Each number is 500 + 25 x the weight over its row's rms, rounded and kept within 0 to 999. Layers, rows and columns count from 0. Numbers have three digits each. The size before them is the row's rms in percent of the matrix's.

# layer 8 MLP down, 64x192, rms 0.216, rows 0-63, columns 64-127
100:535494549490466500486528534502492463504528540487513491521483503536485515508573513535482489528483520510493491525501481512500469513485514501471428491558529498487502518516531524521486505504473474
090:508479495541515504483534504517488467519501489513507485469499503495502479449476509472481531490532489541466539453499521500469478518520462510520494487502548535490519535531477539497494504509532471
100:490473510503495455474507484488517531446514505492505463506466494528522499515520492500468490481507500518483535499483479549498494541503460449504468561464481524523485489541458476510512468504518552
088:519530535507521463479507513557531521499505497493485483502530526491523487509511541524518500508519503444499548499530525530469501521497546512516435519512524517525525536442540476527481568470463504
096:500505505524501538510534553476488475458509518539512510512475489500443516546492470530525499502520510516453514492497458505512494460464475489486491486519485516480498493530514504522496520514538506
094:484497512540471480548480494559489486506560465528524495511522511504478427552539482523475530524503502463500492494541498481488521509529498487512519519523532503487472476522520521484522477514521520
097:553495447457504501551506512469485509524478517500538500484467505464516493486536495535471512491521537466519515533521504513467492481487464518474517479483546490495456500492503455459493453497541447
098:508462509495528496505485542497455472480539483514485495502513519510563510496457526489518462509489527510507495477461517520484530450531489475495496507496482520509526482485523478540481498467499475
096:528532490464488471496471543508506478515498540489498506495532481502474484507495521484505491535448509479473485477476534520521478512471482476532530529497511497512517483449473538535547471491526549
106:518529520456513557538517525514511523480536497504496469503473497502500527503489495492473500516482537532505478503481460507543516481532498438477501426500472520466507517495502542513539505479528489
094:513494507501540540504528484494520515501507504547496485501474507555476563518480491524560537522534500472490505498487477516495466495523491522523486543485487528533521484553471503444526450529492495
103:492460566503495484474487484515497483463452496500465474491521468486527484510478472480479500488475544534512452483487504467526522486474495499538505540468490512549464489480460530538531462524532496
096:516495484472515505532505492467491538527500532485462482531525520478525489470523526471497452485528526497510474502510495552546493473539467486544482504470454521528487475461506458526493522530507517
118:469502467518501456483508511485460493486512503509513516443499445501474498529537526528490535515564521488522478534532512460514536492477481510515485522497517453501504520491519538435458466455486489
097:495465493430533447499481563501502506553508530559506502554524512461486508516519453516522504505513479459509545469493538449485474505459516517467514479495519507530509510505476491504498488498497524
101:529458493496537481537498462483542499494508478528500531519481543512517473519502510492517484500544545504468520460503535494542500506500502532488541482483494465552519510496480516534462472540514519
103:490473495502503498546484507506474544523500464499533481504443461494500541494455511514504501477502488509459479491489548491503500498435497458502489498525537527492487451522520565471537483520443481
097:480510489528501495521450489498468538483468487508501484512484481513479487515506525528531585509514532516509486512433503504519539502474496521536495509502496472519476535497531480517495512489548471
097:490494473479495505505534510458494531519531486480571485516482508446471493494478493514494564535498492505523518488523513541469479501488501483504468490522465483488486476501518482524524515485510485
102:475498474465508469471449526526501463542508476526464525555486525510482466515467453509497473493481524512486459528531511541485468524499488500496468482528513514506491468500475517510522489522513514
101:506536496538524505485530531514498497514534470504550519533542476488472499507467497467476460563475467513486491444502540528505479480539491472497510516507503507489498510532483506545498489527499541
097:507486457519472504506469505513491529466535513540534555447484477533551503506492500491518501495505558497502531500531488520533537485517504498534519472520484504493521496491521513528522522458505521
109:491523491499461455554521508506547474517503484537503488514531495493465527547551517539489487534545489488511516481527514474505529492498501501463507499507473502481505458509529510499425506502467536
106:519513522540511441491478513506471500461515508512493528490487480512501448487501534501524497515512483533507479490515491513535473433498548490483510522474465485478462494474499464496498483502463518
101:484503543499501512483475482477435530519515489528484524495506497524463492514483495559459477507487487505443461506474501481503473451479468513522500485486541488469529536485529472499431482523505493
106:518499504533467477473522501498495506493520526521475500542503492533506465458523513451487518438500495548464504480507441525517488520504476520509497468477469496518543490473503470504526478509523491
103:491467489492537519490505494479487501515515487501514454508544516547484499531513533491451519462496514470480483486482570475496474463531531508509551484546476466488524482488504476499474512454537524
111:519498525513498484539524553515508516494499429498500556466494501480502453461473532498490496472489471515501519501512510495557495470515481487492517482493481505523547490527497500519447486501498502
099:456449503479467483489519492487532492516539481492516505510480497547520511445482501506529494520500519499514519528474498492518518516496484501539446541500531522478492531558506505461512486484530537
101:465505505546480491498489497484516557508508504484473511537540541503549471502486540466460492508508500467481480511492466503470490488520519481484510552511463512503539572525523528506482507521516460
094:494508482500452464500502464544516510503480529503485491550480507488447434541507485508527513490494488529542511443473478503506538461482489534494463479516502536466461460519509496500464508487527512
101:502488549497538471504507506527543479524491482587476471532525540487513516488520484478497473514475450558482493544505458519495460486464470520476496529506499515517522492468512532539515470503506530
097:538514529517523465485474525523515491516488516467482482544457473504461479508453501504488506524512487520491481532505480471490530484551504460487504506496476502527498531490515498493545544461480535
094:516456521519511498525484509514523510514463481495533559470514471491520494513497544501505472467489482482450523504503535479516507514484513512525490485495514441463497518504492472478523539510479522
103:524477498498522543504477473504509506511479483535503469472493467523493495474512505513504479498536500438525540508491459480512532514499524505523554536492516498550515462499508542482511517484518498
092:440525489516504491493465510501498509460512490507506508511490511476480443466554474522523450485452484477500525506542514474533525506516456482551512485524543503503494442510556516432503500465458512
106:494523504518486493504507502505476486511539483510521473492509480489500504470519513487490523535444468509465470510499499534513495472487465482525492491516493482511522504459499453513533498498509520
101:491532512493502511504531472451526491465529478532501509469513511497526472460487532472465493489508447551507486502474529497478498471535516484562539528505488531462490485551500516488530446514480448
101:544489481525499529508475477514464498542553498468548459513489489523498476496529458536509457531517475511514519519478545505522524481514494532517490495539522525481465467495486509512500473514513493
098:502482482479530525532515541489492504520525511493507497522492469476537479512535506508472513506501492499514509501476535459480488473495520471524484520491497532501471502497492494479494463501493521
101:454503532508515475512495501520528492490507456495494536502502525498490516470471487504504509520459556493501538491534491458538518511480481501508478492505481502535528503500477452515534508501461495
093:529500519470541474528469491496471508493458539486510503490515489487491481470502501532505541517528493496481496515495474464502552484519518453498545488547495479465501524506520488524528502461460544
088:507490475561521539506522518513471515504511481514499533503524465492496476498498504515467477493511514505507518539492522508465509536523474499516510490479454495469457510466481512504501502517520552
100:451531499492508511492497560468474492538516518486489510474462567457517478475524465526470471464494483515520506538510461492502512505465462473536495515505534470490481503477515474484539464480501490
100:467513446551512433538479507497496511481454528503468464482470471504488534479473537486483508476481500495511478518508474457501479524491510534501481507533531523482539471508553469500504491520483490
094:519488470510463479548477488519508485474543449493470492480521489506517511488506479537511500552473508495511514513512523495480521484497443530494496492532435522546515487453502490494453477495515486
104:483493507501528534465507514481454499489485562493457519525534514502567464437503489529478500451481506508464500483523491500492515494532477515502551514551496539524465500472516525518518499529492495
100:506526533511508487522541478559501520500564508539513488506496514503512512509502499518467484526477447457478542517468509507533497494511480514504515479501467492502482515493523491542501508478472490
102:504546488493514518479492505504539458529479477480570444516513466491502519479561536484500472490466481507489477490544498489495522512513472481491495454494540488501493472473515541514532491471534482
109:547456509477478491511564523491506447465521496506501489524494482517487499489515500501515507501518523503514516506523505535537467522493504438518474511477504542486514529514512483489488498535516493
101:486478511499489481472530529478520519526528492525515496510476469503523472469485549507479502490488489475529554505468508496506485466486567462514467507513497483494493482539502509506507504529455477
105:491494546534509489468494481433453545489490493528504483535513481510501531478509476494512502502486532506506525518523512497444496500449529522503492506512515509473466562479515493484488460459498494
098:523546496505519502491480491510511471486495458507517495495449495529512498494483526466501544495466524499472500495473518519507492522507480525564518528459528515473524506571481528500517486519525485
102:496482555493540530516488531489477489489469503521531508533529505479547522522479480535515494524498512513524475489522494501501462488506495499512520561507497476544471520519449553514478483533521529
098:474522457469461499473494503453521503438497536511531526501504539479496517527545513464520494499492549489507533483457527503492539487477483465495507526491499495487488505521471505498507529455482443
098:469512503466523507530440486504481493489499466472507525502503526511514508471480538549494518491528496472475529442486504506536513516552489506500461511487449487506494462510560498499533506494521532
101:534495536508549459455480506532504516505520498519528474469529527480544513502495514525479513501486532507470469558534488476538495445479497449478517521440488528475511536490518489504542487506530508
097:484537480476552501487461510486507462488517498488534528496439480424484556506496501463504474518492486534462520533496506499523472499520529479485490460532510509479503524538561500520522541483554513
097:508486489523485462521538501526471518486490473458495509452529496449458534512539542480504489529489516545517510494528522497468471522510508469481481549469512475509444533517502487477503532486489498
099:504467483478475495519517463515525539518489498495507505561484494504505504535532490508496450506465517502514527476516540491513459506554461491470532505523538546529517508466472499534491490472470559
097:535507467508533480502562491476494462517487519506491468493510498553513523551509503516483493541524518521517479497468452497502514485487490446480519465472528535500477512498471471452478512528481463
111:469530521515512497495531435525498556472479518457561471535511478499511509515508561536483481468520476499491471505522477482477503486518511499510518490513515472471465537495502517506511496462499516
098:521466496495459548559525552519466523476522554481494476507451505478527532513466478492497451531520506503489484532505537461487521543498484461451456494486503505481500475509510517455507528525466512
103:476514503460442495469460522527465492546495498506493484516521515507475460484517511546504488491522497510509493506521488528505485521509479512468511488512528537498541514510478498492471460499488480